Weights of a small transformer language model: tied embeddings.
Each number is 50 + 15 x the weight over its row's rms, rounded and kept within 0 to 99. Layers, rows and columns count from 0. The size before them is the row's rms in percent of the matrix's.

# layer 4 MLP down (transposed), 192x64, rms 0.133, rows 24-78, columns 0-63
094:33 46 74 23 64 37 85 57 48 64 45 38 75 54 56 85 59 47 76 57 30 34 49 50 53 34 44 75 59 37 69 38 58 16 51 57 36 42 52 42 59 40 09 54 57 50 58 67 43 55 45 30 45 50 55 45 60 60 45 50 77 39 46 38
117:41 46 29 61 66 56 38 41 58 85 46 27 25 59 21 47 41 89 31 49 46 47 69 66 71 58 67 42 56 41 77 40 51 37 38 56 54 67 51 42 57 40 46 78 36 33 36 39 71 65 45 52 64 49 34 60 48 28 46 44 76 36 46 32
099:72 67 27 75 25 34 65 51 89 36 54 58 41 41 56 44 44 56 40 52 52 63 29 56 58 83 77 63 39 47 58 35 35 30 75 28 39 28 48 60 56 49 37 57 21 65 56 57 38 45 54 13 48 50 47 49 47 52 59 45 64 43 41 62
114:63 51 36 33 48 19 55 73 46 26 54 50 42 31 36 86 28 46 45 76 64 45 50 54 52 63 72 58 65 72 54 64 30 72 59 32 53 52 60 19 39 32 54 62 56 49 45 50 50 37 48 68 38 30 39 62 60 14 69 31 54 65 45 48
080:47 35 60 50 48 75 65 57 35 24 51 39 56 23 53 58 40 19 57 67 25 83 42 54 15 28 66 48 87 63 51 51 30 60 51 48 41 46 66 52 75 58 46 51 62 56 42 57 40 43 44 69 22 56 39 43 23 62 51 49 43 54 66 50
119:52 43 40 41 28 37 82 37 39 24 50 76 40 56 42 45 68 62 20 54 21 52 77 50 35 43 55 60 46 64 19 24 74 25 54 62 43 50 49 55 50 61 70 45 52 71 71 53 40 27 43 43 66 40 63 30 60 63 62 67 47 54 41 47
097:51 64 67 69 68 26 63 34 31 44 40 66 62 63 57 40 39 43 56 88 23 56 54 71 41 38 75 47 68 37 30 52 46 35 31 18 54 40 36 43 42 47 48 71 44 33 33 49 69 81 34 53 67 74 46 64 45 56 52 28 47 46 50 52
099:44 65 52 40 31 27 55 24 44 87 52 67 50 49 66 41 48 54 34 49 54 50 70 62 18 10 39 81 54 52 45 83 53 49 36 59 72 56 51 71 48 53 60 45 61 57 31 45 61 37 70 29 47 51 42 26 35 55 71 62 50 51 43 35
119:41 32 59 46 35 63 55 07 57 71 47 41 70 53 42 70 60 47 47 43 53 27 51 62 49 31 40 67 47 42 89 48 57 46 52 28 68 47 70 60 17 52 45 55 44 47 71 45 49 62 58 48 42 61 69 09 42 70 61 45 65 24 53 55
095:42 41 39 60 44 70 55 44 48 49 46 35 34 66 69 46 52 56 30 54 86 56 45 52 56 60 46 34 41 50 48 51 26 36 49 78 44 31 39 43 46 66 34 63 10 23 77 56 49 67 45 63 58 55 31 82 31 59 45 38 82 67 50 67
098:51 57 68 40 55 67 46 48 78 62 56 80 15 61 47 56 65 75 62 22 34 69 55 25 13 49 28 54 60 47 60 44 41 34 78 53 76 48 46 57 33 45 47 53 69 51 62 66 40 29 39 39 70 38 44 33 44 35 52 43 57 59 41 51
092:64 50 63 60 36 51 77 13 31 47 66 53 60 46 56 22 52 53 39 56 40 58 20 61 24 50 60 24 66 53 87 41 34 30 67 60 38 23 47 38 27 67 41 58 47 53 66 55 59 26 57 60 63 64 52 42 42 59 47 35 32 48 48 69
095:56 60 52 48 48 26 26 59 32 24 51 54 62 23 29 81 67 44 69 31 52 42 60 26 73 65 62 68 48 40 20 62 56 64 56 71 37 40 29 60 55 36 51 63 48 39 70 55 37 25 53 40 49 33 44 36 49 47 58 46 69 71 66 74
114:77 75 40 50 57 67 09 53 56 34 43 50 54 58 53 52 73 31 52 54 46 47 49 34 38 44 48 76 60 58 24 51 65 65 44 42 80 69 59 35 21 43 30 78 54 51 52 65 60 17 56 35 38 65 47 28 66 30 36 56 46 48 52 48
092:46 63 42 58 44 28 54 34 89 65 27 51 48 69 50 35 40 52 33 72 75 16 40 47 37 69 71 78 39 58 39 59 58 25 59 57 53 46 54 54 75 46 50 53 41 33 31 48 57 67 74 24 56 64 32 60 58 50 23 61 52 53 40 44
103:70 60 56 51 54 73 68 62 69 62 53 20 53 26 25 81 29 56 36 52 70 31 50 23 35 63 56 49 47 45 64 72 56 55 69 23 44 73 48 38 65 65 47 34 39 52 55 39 63 83 60 54 34 33 63 53 50 44 48 42 37 34 40 34
107:29 63 64 38 37 59 60 45 66 68 61 59 52 63 46 69 58 48 76 45 60 59 72 39 40 32 42 56 66 40 67 60 55 70 21 59 38 55 43 36 40 37 53 72 33 63 43 74 55 68 51 48 34 43 00 55 56 53 56 28 40 26 39 45
106:57 66 63 57 64 46 31 71 99 59 54 69 57 60 58 60 35 45 73 20 64 23 28 40 63 73 49 54 69 24 56 43 46 34 52 54 47 27 36 30 42 54 40 65 46 21 46 63 61 28 60 45 47 54 45 57 60 59 50 42 35 43 36 46
108:46 64 29 23 45 73 47 49 44 28 61 43 57 28 50 59 51 44 58 29 58 61 69 52 49 66 88 30 30 45 40 48 53 54 88 58 74 72 68 38 75 35 48 55 47 57 34 33 71 45 49 24 47 32 41 53 69 36 32 46 38 39 61 57
096:53 74 37 40 51 58 13 61 31 58 49 67 64 21 27 68 32 84 43 53 62 47 66 50 51 79 67 51 44 35 45 37 21 53 37 56 34 27 50 53 35 45 56 44 72 51 61 20 72 78 49 52 52 31 57 57 54 42 47 65 57 60 43 55
114:56 25 42 60 50 33 45 61 55 34 71 70 37 61 61 32 53 64 62 53 62 47 44 36 59 39 60 29 61 44 40 68 52 72 42 45 62 47 42 35 77 33 47 77 31 64 64 91 39 26 62 46 54 46 20 09 49 46 44 55 50 64 57 34
097:60 34 57 36 29 63 67 62 33 45 38 49 53 47 75 25 49 52 54 65 49 69 49 57 65 41 59 56 16 50 56 60 39 17 60 42 54 85 48 46 63 60 57 74 55 47 43 80 39 65 36 27 36 68 54 29 71 55 47 17 36 39 46 35
104:54 53 30 34 46 85 58 33 46 31 39 30 74 59 62 34 45 59 71 59 52 54 63 54 29 68 71 52 62 56 48 47 48 17 61 37 45 23 52 78 33 60 21 68 64 46 50 27 55 55 36 58 41 67 58 58 30 56 63 54 33 81 41 51
098:33 41 42 61 46 54 22 64 38 72 61 30 58 38 60 52 46 86 34 43 52 47 48 45 52 75 59 44 44 65 38 41 63 30 68 64 46 83 57 19 53 57 49 47 30 44 80 71 51 66 49 43 37 35 36 55 58 18 36 61 44 19 55 60
092:49 40 45 28 30 46 68 42 36 34 59 53 57 57 44 17 76 61 52 41 61 68 50 71 62 63 48 57 77 31 56 59 70 24 45 00 68 29 49 73 66 65 63 79 45 65 41 50 45 43 45 46 49 49 38 39 56 44 40 58 35 44 51 44
136:62 59 66 43 46 56 46 17 21 49 54 23 28 49 62 44 44 22 88 82 12 60 36 44 54 61 54 61 59 41 45 39 40 75 49 37 25 44 46 55 65 53 59 38 43 46 25 48 43 69 63 65 45 54 44 69 45 76 50 46 45 59 53 52
104:46 51 39 68 80 59 83 49 49 48 62 45 81 36 54 33 47 51 52 54 81 43 27 33 75 40 39 43 48 38 47 70 76 36 66 51 55 54 30 62 47 40 57 72 49 70 64 48 36 51 59 27 51 55 58 18 41 23 43 49 38 75 45 30
095:28 36 38 38 58 61 35 64 51 22 54 34 42 48 40 46 45 81 70 24 69 79 70 41 57 52 46 25 40 61 42 49 90 41 59 58 29 33 56 41 33 72 57 59 65 47 35 35 44 52 59 28 71 41 59 60 52 36 51 70 67 61 59 33
125:64 37 44 75 68 51 62 67 66 27 49 54 68 37 53 66 48 16 62 49 27 39 41 37 54 53 37 79 66 53 26 65 66 61 20 79 48 38 14 25 57 43 45 44 46 51 59 57 51 61 29 78 36 57 51 58 59 61 50 46 66 49 58 52
089:33 62 52 38 39 44 44 22 33 59 37 51 36 69 57 48 28 54 38 44 33 50 92 51 49 73 16 57 52 48 64 50 29 37 41 52 69 49 49 46 45 43 32 85 69 69 77 36 43 29 31 42 76 37 66 63 56 58 59 60 58 52 45 60
087:59 57 50 49 18 64 57 54 61 71 72 34 57 41 92 42 25 71 26 60 56 65 25 44 57 66 46 40 63 31 39 60 50 71 34 49 43 34 41 33 56 55 24 39 77 28 57 44 66 54 37 41 54 40 53 52 76 44 29 62 37 61 63 56
101:62 42 65 62 38 55 48 68 40 59 66 53 53 66 65 21 45 46 38 78 66 56 38 50 61 52 48 53 36 51 25 61 78 48 33 51 09 65 53 48 69 48 39 53 38 55 51 82 50 68 56 56 24 08 39 43 36 66 58 39 25 57 57 38
090:73 63 35 30 39 60 63 44 28 54 55 47 30 40 26 58 40 48 84 48 35 59 50 17 31 32 77 55 54 70 60 21 44 48 51 30 45 41 37 49 67 46 80 59 68 31 51 55 25 47 32 72 45 72 52 49 44 62 66 60 56 56 65 59
089:38 30 60 60 33 31 59 28 54 53 45 55 69 65 76 47 57 58 68 39 69 51 64 49 47 49 72 55 65 60 58 36 47 13 39 20 35 28 57 50 22 72 37 64 43 59 44 48 20 63 47 35 26 55 50 56 62 60 49 16 55 52 46 71
061:64 18 45 50 61 40 67 28 62 44 65 62 50 58 45 47 47 60 69 68 46 64 53 55 49 41 51 50 36 46 43 63 30 81 39 44 32 82 52 39 57 57 58 41 58 37 89 59 52 29 31 51 31 39 16 54 42 42 38 39 44 77 83 39
113:73 53 43 44 04 67 64 77 66 46 47 35 47 60 61 58 45 53 54 38 43 64 42 51 62 40 53 47 50 37 32 56 19 28 47 25 26 66 68 27 64 63 68 74 63 46 40 74 49 60 67 28 50 64 79 46 39 35 51 40 46 46 45 38
077:31 51 62 40 32 31 59 68 42 15 64 30 36 39 61 19 25 69 54 41 75 49 60 64 45 52 51 85 20 56 34 37 62 51 43 60 43 35 71 71 64 64 40 53 70 49 44 43 57 51 49 42 22 52 47 47 61 61 53 66 55 77 39 50
083:37 22 72 60 33 26 54 49 54 77 53 65 51 48 49 59 47 64 26 62 59 38 60 42 62 72 26 72 50 19 65 38 45 80 27 64 33 39 42 45 61 82 36 48 28 72 64 59 58 57 41 44 56 24 34 61 65 41 58 38 47 57 43 51
081:65 33 62 71 25 70 66 42 61 15 56 45 64 58 49 35 49 47 20 60 63 51 66 48 56 34 63 32 51 65 63 41 71 72 36 47 35 52 64 66 64 32 32 77 45 34 50 21 27 55 44 47 23 54 40 47 58 56 40 51 69 30 44 69
099:68 52 71 59 44 66 21 58 53 22 40 53 55 24 40 67 46 72 52 55 27 75 55 52 39 57 40 27 41 44 64 74 52 58 35 29 54 42 58 59 16 47 26 71 81 26 44 58 74 49 53 58 31 34 41 44 54 70 43 51 35 39 54 57
095:50 39 64 35 54 44 72 67 29 74 39 53 60 36 60 62 60 56 24 58 55 51 20 39 53 42 52 55 43 68 37 54 47 60 31 79 39 52 52 55 58 52 57 43 43 99 58 34 32 35 45 09 49 25 56 43 37 46 45 67 52 69 70 55
114:60 28 39 45 64 54 53 54 57 50 43 41 43 59 56 71 60 21 38 60 33 34 51 55 31 79 53 01 69 39 28 65 64 32 59 41 29 52 42 71 41 73 70 76 35 68 45 54 63 38 61 38 59 44 71 54 33 37 49 42 46 62 65 42
126:55 44 27 68 76 51 51 64 73 16 48 96 58 56 42 45 66 37 34 38 60 75 69 60 20 58 55 42 37 40 46 50 48 38 42 31 52 56 50 50 50 38 71 43 44 53 49 47 29 26 57 33 61 50 85 41 53 35 51 42 74 61 49 38
095:62 30 25 67 33 64 47 38 49 43 71 85 55 58 53 36 39 36 53 55 37 52 50 59 47 34 53 18 67 46 43 53 39 60 78 67 58 24 38 64 50 74 34 21 62 63 35 49 49 33 52 61 52 56 06 59 63 50 63 62 49 44 31 47
108:42 45 62 45 43 62 63 21 64 49 43 54 57 64 50 36 34 17 54 73 68 41 41 57 43 77 71 35 44 54 55 51 25 41 60 55 90 62 55 61 48 39 68 16 55 34 22 48 70 66 50 51 47 14 53 49 36 54 71 48 48 37 37 48
103:52 72 67 75 41 57 42 49 60 48 38 40 47 47 75 65 46 17 75 31 53 67 45 52 44 26 65 17 64 56 65 60 58 33 61 35 53 42 43 46 50 63 43 27 73 20 37 43 68 33 69 38 47 35 55 26 41 61 61 23 68 54 35 57
119:67 32 75 59 12 43 49 45 50 51 50 43 56 85 70 44 35 49 36 72 65 45 27 46 41 34 77 64 70 55 24 54 52 43 48 81 47 48 56 44 54 66 57 58 62 53 29 31 33 53 34 30 38 68 35 57 49 37 53 83 34 62 47 48
091:92 70 57 76 66 61 50 30 63 72 51 32 44 37 49 45 60 47 51 61 67 52 46 41 46 42 28 37 59 54 40 58 87 58 78 54 41 40 58 35 49 56 45 32 35 42 44 33 47 48 50 51 33 47 84 20 35 44 50 42 62 21 75 51
098:30 72 50 54 39 73 56 27 21 23 58 52 51 52 61 52 53 65 64 65 60 45 87 37 48 39 54 45 52 61 57 48 35 58 61 60 40 56 44 67 24 52 15 62 36 24 66 29 75 42 49 75 76 49 55 51 48 65 55 36 52 43 22 50
083:63 39 71 47 61 12 16 55 59 37 55 84 69 65 41 59 35 50 74 49 62 17 48 49 43 57 34 55 41 46 43 61 35 47 55 82 41 26 31 51 39 56 72 49 54 49 43 29 53 71 59 45 69 57 40 27 52 60 67 44 52 47 31 64
116:73 77 50 57 19 25 59 54 67 49 50 61 49 63 68 32 90 41 42 42 50 62 53 31 36 31 43 73 53 59 39 47 62 51 82 63 49 47 59 34 47 34 23 35 52 46 37 92 42 42 49 59 49 47 20 46 48 48 43 59 58 40 42 62
103:51 27 42 33 40 81 41 55 41 45 68 46 31 43 45 46 45 37 60 73 68 60 41 45 35 69 39 40 55 61 57 56 54 49 75 31 40 09 56 59 49 35 33 49 51 82 49 85 40 38 36 72 49 70 51 58 47 21 41 58 33 55 77 49
097:59 49 55 67 60 59 65 13 30 55 67 24 59 31 79 50 43 28 65 61 49 63 63 40 68 26 32 38 70 48 47 49 59 46 78 58 36 49 35 41 50 55 42 41 47 28 36 44 68 78 30 47 36 60 46 57 29 42 54 24 71 47 77 52
094:39 63 27 66 56 45 33 67 34 62 56 34 42 53 70 57 49 12 58 50 40 28 41 69 66 13 60 47 63 38 51 40 33 73 55 51 53 58 46 31 49 59 69 20 46 30 62 31 41 62 78 71 69 43 35 50 45 43 70 63 67 41 42 47
091:43 43 37 52 57 56 60 54 36 35 75 51 48 32 17 11 53 63 37 55 53 43 29 72 45 53 29 29 64 51 56 44 36 38 68 61 47 78 60 54 55 67 67 49 57 48 85 43 45 45 73 67 31 61 40 49 46 56 53 33 57 10 37 47
# layer 4 MLP up, 192x64, rms 0.169, rows 25-78, columns 0-63
120:61 24 58 25 45 30 60 80 20 52 60 56 48 51 22 80 49 41 41 22 48 62 65 46 44 80 36 34 46 39 56 43 60 43 44 39 39 36 43 51 46 62 63 38 69 40 55 88 55 51 74 72 46 75 58 37 51 51 45 62 34 51 46 34
095:47 34 47 58 56 54 47 70 35 60 74 40 30 32 58 94 61 28 68 53 41 39 36 58 54 59 31 43 78 30 58 46 39 54 53 49 29 69 36 60 48 32 71 37 22 53 54 70 50 65 61 52 30 64 39 61 45 54 42 86 44 24 48 41
120:36 50 66 63 61 33 25 21 33 42 54 53 66 53 66 73 23 63 38 45 49 65 65 60 58 35 22 41 58 69 35 73 32 53 27 53 60 64 38 52 46 54 38 31 66 75 42 27 41 41 52 66 46 64 68 60 77 31 40 56 42 68 57 28
087:46 46 44 85 37 46 31 56 71 26 80 48 65 57 46 46 44 61 47 45 27 55 35 44 82 60 37 58 49 50 18 26 43 39 45 63 19 57 50 50 26 62 56 60 46 55 35 40 42 58 77 58 61 56 90 50 60 31 38 59 39 49 55 57
112:48 67 60 34 58 44 09 64 49 47 36 48 26 46 13 77 61 53 56 66 53 67 27 69 53 47 37 63 25 54 41 41 43 48 38 65 53 27 41 52 51 64 67 35 44 47 61 68 15 67 64 35 46 63 58 65 57 58 44 67 19 57 54 46
097:50 55 46 60 58 38 55 27 33 51 57 39 46 65 62 65 50 53 58 62 73 79 45 56 51 57 42 36 70 59 63 61 37 52 31 27 18 55 43 41 20 34 32 38 58 48 38 84 27 40 62 70 58 22 42 34 33 47 72 71 31 54 47 76
095:70 62 41 77 31 62 55 72 56 82 62 31 38 58 48 63 52 63 58 45 46 53 45 40 59 77 41 44 85 65 29 33 53 48 27 47 29 51 45 30 50 31 50 59 23 46 30 51 47 50 65 85 41 39 68 65 45 45 59 47 61 20 37 56
122:40 41 74 62 58 51 42 78 52 47 48 46 50 45 43 64 70 56 47 51 67 42 40 57 80 68 50 47 33 62 66 15 30 42 34 51 68 62 42 20 84 23 39 36 49 67 29 31 48 41 61 73 36 30 75 51 52 48 56 47 69 64 64 52
102:32 40 34 70 53 19 18 66 39 36 49 52 23 74 51 78 82 33 42 36 69 57 47 65 49 59 32 62 45 62 41 36 75 42 50 27 40 43 36 52 41 52 58 38 43 47 42 40 54 44 82 49 54 63 43 45 62 41 30 56 83 63 46 46
101:50 60 23 73 78 39 52 47 26 41 51 37 85 33 46 69 64 36 32 12 46 51 54 54 44 60 77 57 77 64 55 54 55 54 31 24 47 44 42 62 51 25 77 46 55 38 31 52 59 47 45 64 46 37 61 83 44 42 55 60 47 36 48 48
091:38 61 08 55 66 76 31 55 69 34 40 31 61 68 44 44 42 82 50 38 61 69 41 68 65 35 48 36 39 58 60 55 52 45 50 44 25 55 32 65 77 48 65 89 46 47 38 46 57 35 43 55 59 59 39 34 37 58 66 69 61 43 71 51
091:75 57 58 40 59 43 87 81 53 33 50 36 58 67 47 41 33 69 21 23 53 83 39 32 41 34 36 62 33 65 42 48 33 53 26 54 77 47 43 70 28 68 65 53 61 49 53 47 48 61 55 47 51 46 72 28 39 53 54 71 39 45 43 53
110:36 51 31 57 51 55 34 72 43 74 49 39 49 45 40 78 91 22 52 37 36 52 50 64 73 66 45 67 53 52 55 24 43 44 69 71 49 51 53 36 62 39 60 66 24 48 33 69 41 40 64 81 44 61 78 58 40 54 39 45 50 43 20 57
098:72 68 48 09 49 38 46 47 12 28 38 32 39 51 26 62 59 42 41 58 68 63 80 61 29 40 54 35 59 62 40 77 35 51 53 78 45 58 37 77 47 60 75 60 62 36 52 44 37 58 50 42 39 72 50 33 60 34 50 53 44 52 40 53
098:12 43 64 39 66 55 48 69 51 00 64 45 71 36 55 38 38 47 67 51 66 50 31 64 33 43 34 52 43 56 81 58 45 71 53 46 46 68 48 41 44 41 56 38 68 57 28 57 48 56 27 56 37 32 32 48 65 47 64 81 51 49 73 60
110:32 56 39 66 60 04 37 26 56 66 69 73 54 54 32 45 57 55 43 50 33 65 73 47 55 66 57 35 61 45 78 46 62 64 38 62 49 59 41 70 78 55 52 29 27 54 38 59 75 69 32 42 45 50 73 45 50 29 28 60 43 39 60 50
095:59 71 30 34 52 72 47 42 58 09 46 36 44 53 59 50 69 64 39 40 50 48 51 36 57 47 80 71 59 62 48 45 29 63 89 38 59 31 50 42 39 49 42 67 16 72 53 52 66 69 62 48 31 32 58 38 40 50 30 54 55 61 63 27
107:44 52 42 34 81 54 23 51 37 63 39 52 64 55 40 51 48 47 27 37 67 42 53 48 56 60 19 48 46 68 59 47 42 53 26 65 54 45 49 45 30 63 58 96 71 41 42 90 30 42 69 51 42 55 36 69 57 56 60 47 39 40 73 24
094:31 42 25 64 48 54 64 77 01 67 48 25 27 62 32 41 54 24 67 51 50 64 66 61 34 47 38 30 48 57 66 65 66 47 69 67 33 50 46 63 50 65 52 51 25 40 65 80 64 51 48 59 51 61 63 51 37 54 42 66 34 51 44 40
100:45 77 25 59 53 68 54 60 67 63 46 17 80 46 62 56 30 36 44 33 46 63 59 40 77 60 33 53 63 59 32 64 52 82 42 59 40 22 38 52 41 20 45 61 62 44 22 51 52 42 59 68 61 36 62 40 48 37 25 59 50 48 62 30
098:58 77 45 52 43 36 59 59 86 36 51 14 51 49 68 75 74 56 37 61 32 39 45 60 73 71 31 53 66 66 76 48 32 56 45 35 34 53 44 58 48 56 73 48 25 68 40 39 38 49 78 62 30 36 43 40 48 38 64 40 66 38 58 53
092:51 42 78 39 51 34 53 76 69 39 69 63 31 50 49 47 51 76 40 58 67 75 32 21 53 45 47 29 49 59 28 43 20 46 31 44 67 61 49 46 52 65 47 67 34 65 49 65 48 54 62 43 38 49 65 25 65 63 38 80 56 45 12 50
106:31 55 39 53 43 52 28 76 53 51 49 83 43 38 26 39 32 41 38 37 76 55 62 41 99 66 40 58 57 58 41 49 41 66 34 62 48 32 44 32 25 48 44 45 66 40 37 73 56 40 69 71 53 43 66 37 51 61 58 57 51 74 54 46
091:51 76 59 72 42 42 53 70 41 49 60 22 51 36 76 66 53 37 49 45 34 53 30 46 69 54 54 52 55 72 40 28 41 51 57 26 31 65 56 45 16 46 53 83 59 52 30 62 59 63 76 75 41 23 55 16 61 52 52 48 61 47 45 44
119:17 59 47 47 51 44 56 59 52 42 36 51 58 66 32 82 52 55 45 49 39 39 66 32 59 77 24 66 49 59 44 53 68 99 31 48 30 54 38 45 40 70 76 69 24 50 25 45 62 36 53 47 52 59 44 70 54 26 43 48 60 44 43 54
104:37 29 62 35 66 44 28 50 63 59 35 33 39 58 43 36 66 50 65 65 72 52 40 68 70 52 29 27 60 53 43 66 50 49 35 68 27 56 40 26 53 45 64 57 45 21 48 73 37 90 53 56 41 43 38 45 42 50 54 91 28 61 38 48
103:39 74 53 57 67 56 42 39 54 41 58 53 52 52 20 67 44 56 41 27 78 61 43 58 53 32 73 56 36 48 62 38 49 52 62 78 42 33 44 36 97 52 50 59 09 30 60 35 42 34 51 81 36 55 57 63 46 28 53 47 66 47 53 49
124:42 70 49 25 53 28 62 50 61 66 68 43 48 35 43 61 47 51 60 64 41 54 54 59 66 46 70 40 88 56 60 60 48 64 63 38 72 38 26 34 61 20 43 25 20 64 56 35 58 34 59 58 58 52 34 27 52 67 44 75 40 35 31 27
098:68 43 25 75 97 62 59 30 63 58 42 40 57 58 54 30 29 60 37 60 39 58 26 46 71 46 63 56 20 80 37 57 41 62 64 46 40 57 54 37 39 46 38 45 33 31 25 63 56 61 51 53 47 63 82 41 46 29 56 47 50 48 48 32
073:43 34 56 35 64 42 60 14 30 58 50 38 43 50 24 46 54 35 41 57 61 37 54 56 47 29 61 26 59 50 62 18 67 51 81 56 43 50 45 31 44 72 43 60 32 60 75 53 60 81 59 65 55 34 45 45 53 70 26 66 80 45 64 60
089:57 95 59 64 54 53 61 63 58 41 52 56 72 50 40 55 86 55 56 59 40 32 35 32 41 81 49 29 45 61 68 56 57 49 53 34 42 39 37 50 44 31 28 84 40 71 30 55 53 42 64 35 48 43 48 27 38 54 66 64 48 58 77 32
098:38 58 69 57 54 21 63 48 50 65 45 40 66 44 53 68 32 37 10 45 61 72 60 42 72 59 40 62 31 54 46 39 59 67 20 56 43 31 54 41 52 51 40 42 24 49 62 66 72 36 66 44 49 44 88 66 51 53 32 52 40 69 45 19
090:78 50 37 43 58 45 75 58 62 43 57 55 54 46 50 35 49 47 64 46 48 48 69 41 50 47 40 80 24 40 79 36 19 69 63 70 65 73 51 49 64 47 34 46 40 46 49 68 52 61 74 68 23 54 66 35 20 10 54 33 44 55 51 46
059:37 56 32 35 65 47 54 27 47 54 55 54 36 38 57 49 41 42 24 37 71 55 61 30 83 37 29 46 54 63 75 33 44 50 53 74 40 39 50 55 34 21 65 57 55 63 23 56 61 73 71 71 26 22 67 44 63 60 58 57 47 37 71 63
101:46 31 36 34 53 37 34 27 43 70 37 36 69 52 17 60 66 67 23 53 48 55 53 59 65 68 68 43 22 64 48 48 81 51 71 74 74 42 46 49 60 41 60 34 47 42 37 71 38 66 62 60 52 35 49 36 50 29 43 50 52 65 33 19
092:49 79 48 67 52 30 53 38 40 58 51 43 19 70 40 57 70 72 59 43 42 78 44 48 38 61 64 74 70 43 57 58 19 65 38 52 39 84 52 50 34 60 50 52 21 65 38 50 29 37 69 48 30 52 33 62 30 43 49 45 29 47 26 49
085:18 65 47 51 77 56 44 45 53 40 45 43 82 57 57 57 44 75 47 56 40 57 49 31 48 42 80 35 47 85 53 34 34 45 47 34 21 42 51 58 09 36 34 36 38 53 64 75 59 59 45 39 42 71 62 34 55 64 43 57 56 53 59 25
080:39 48 64 63 77 79 27 60 34 45 48 37 71 55 45 41 64 59 38 35 54 45 45 43 65 30 55 56 66 46 63 20 36 35 44 63 65 40 45 39 50 74 47 91 52 85 59 57 37 36 20 59 47 35 48 14 59 46 62 47 44 58 53 51
095:59 66 40 41 57 31 31 60 27 61 24 42 61 59 13 76 81 31 45 40 48 31 56 72 47 58 47 57 41 52 67 38 45 59 38 52 58 70 45 57 60 32 60 58 60 51 56 53 60 45 58 52 41 34 44 62 48 60 47 39 72 13 89 72
094:12 44 51 52 38 46 38 44 63 31 50 28 51 52 45 70 63 62 58 68 44 74 42 41 46 69 62 55 78 66 36 50 56 61 38 56 69 29 42 64 18 63 55 21 61 53 39 46 53 66 32 70 45 71 53 19 45 53 43 50 58 38 88 41
121:59 46 44 61 74 45 41 72 43 49 30 52 42 62 46 36 60 60 59 63 73 47 78 59 91 48 44 31 40 39 39 60 50 51 49 51 55 30 43 30 82 47 68 48 58 84 40 64 40 67 41 42 42 28 47 25 49 33 57 75 26 25 51 43
112:58 27 34 36 58 48 51 68 29 23 46 32 53 68 38 74 61 47 16 38 55 39 54 68 30 47 48 46 72 56 40 51 81 50 46 69 63 35 34 58 29 49 67 53 45 39 58 56 44 47 31 65 49 72 90 66 52 22 55 59 47 58 31 59
098:55 61 57 59 30 77 29 42 31 56 42 56 43 50 43 73 43 80 16 34 43 40 46 36 64 53 48 32 49 39 67 17 62 54 39 71 54 59 35 48 44 41 77 66 69 51 41 49 56 33 56 43 58 66 59 34 52 57 09 76 47 53 56 72
109:56 90 60 50 48 32 28 65 31 62 60 53 53 43 70 36 50 59 67 39 40 38 31 69 33 68 51 41 74 55 40 56 43 55 29 60 57 15 39 49 58 55 40 33 43 39 30 60 56 52 52 97 40 38 57 57 68 52 51 56 28 35 69 31
109:58 93 63 37 83 50 61 48 38 43 45 50 57 44 36 42 61 30 41 31 68 71 39 63 51 34 85 74 48 35 77 52 72 73 41 46 41 45 39 29 33 29 59 55 64 36 42 47 58 29 60 49 55 55 49 41 43 23 63 70 38 52 55 49
117:37 57 41 56 69 32 18 34 41 65 47 54 62 60 71 71 53 53 53 31 50 62 49 44 57 88 30 49 68 55 58 71 45 60 45 64 35 58 41 44 51 48 62 37 74 74 11 44 57 57 59 15 53 58 27 25 35 32 44 52 50 41 50 67
094:35 49 56 42 59 58 38 36 32 41 78 33 86 42 27 72 65 56 26 36 61 77 42 45 40 49 52 41 48 48 44 60 46 47 58 61 26 55 50 54 17 44 37 49 77 54 60 67 28 43 52 59 42 48 53 25 54 62 65 40 68 40 94 53
095:53 77 30 34 57 66 50 73 53 29 42 53 66 41 38 36 34 32 30 52 60 43 38 60 30 16 52 57 52 41 70 16 37 86 56 67 75 31 40 41 39 56 53 85 44 58 57 49 62 58 19 51 60 64 60 62 51 51 52 61 47 43 52 49
086:49 88 36 66 42 67 51 37 61 42 42 29 59 41 41 47 70 68 37 37 40 50 31 42 49 58 86 64 48 43 87 51 44 50 64 17 54 49 48 31 67 50 64 42 59 65 51 51 70 43 39 67 48 31 61 61 42 46 47 61 32 34 90 41
111:33 37 49 55 62 55 36 50 53 34 62 61 29 56 56 83 62 49 20 49 62 50 28 56 79 51 48 36 52 35 34 17 41 52 50 50 27 42 38 62 78 20 68 55 27 70 60 55 61 67 54 32 40 61 60 59 32 73 38 59 74 58 63 49
102:47 69 39 40 67 53 64 69 32 48 51 36 66 29 42 89 51 45 20 16 37 59 37 53 31 42 43 68 40 40 58 38 68 65 43 55 77 95 44 34 54 65 55 71 63 28 43 59 55 58 50 64 40 32 48 49 47 40 45 46 60 36 36 56
093:52 59 58 58 64 45 51 76 19 56 63 56 43 40 46 58 44 42 48 36 64 51 52 44 94 36 36 67 59 67 30 00 67 60 49 52 70 57 32 50 77 44 47 45 21 58 73 49 53 54 56 58 54 51 48 76 38 35 53 38 39 46 30 55
099:43 70 36 59 75 38 36 34 35 34 56 23 71 57 37 48 37 63 63 21 61 61 66 66 21 78 53 45 61 55 38 39 54 56 68 60 60 47 47 68 44 50 33 34 44 27 68 60 56 43 51 76 64 58 67 17 40 38 52 54 34 34 72 34
107:56 73 56 29 62 44 57 38 56 50 62 46 39 56 40 67 85 52 16 42 47 67 44 53 11 48 44 51 51 45 28 63 35 54 69 66 50 18 46 61 25 40 54 30 37 48 55 46 36 47 50 46 46 56 64 26 65 70 23 78 65 48 60 33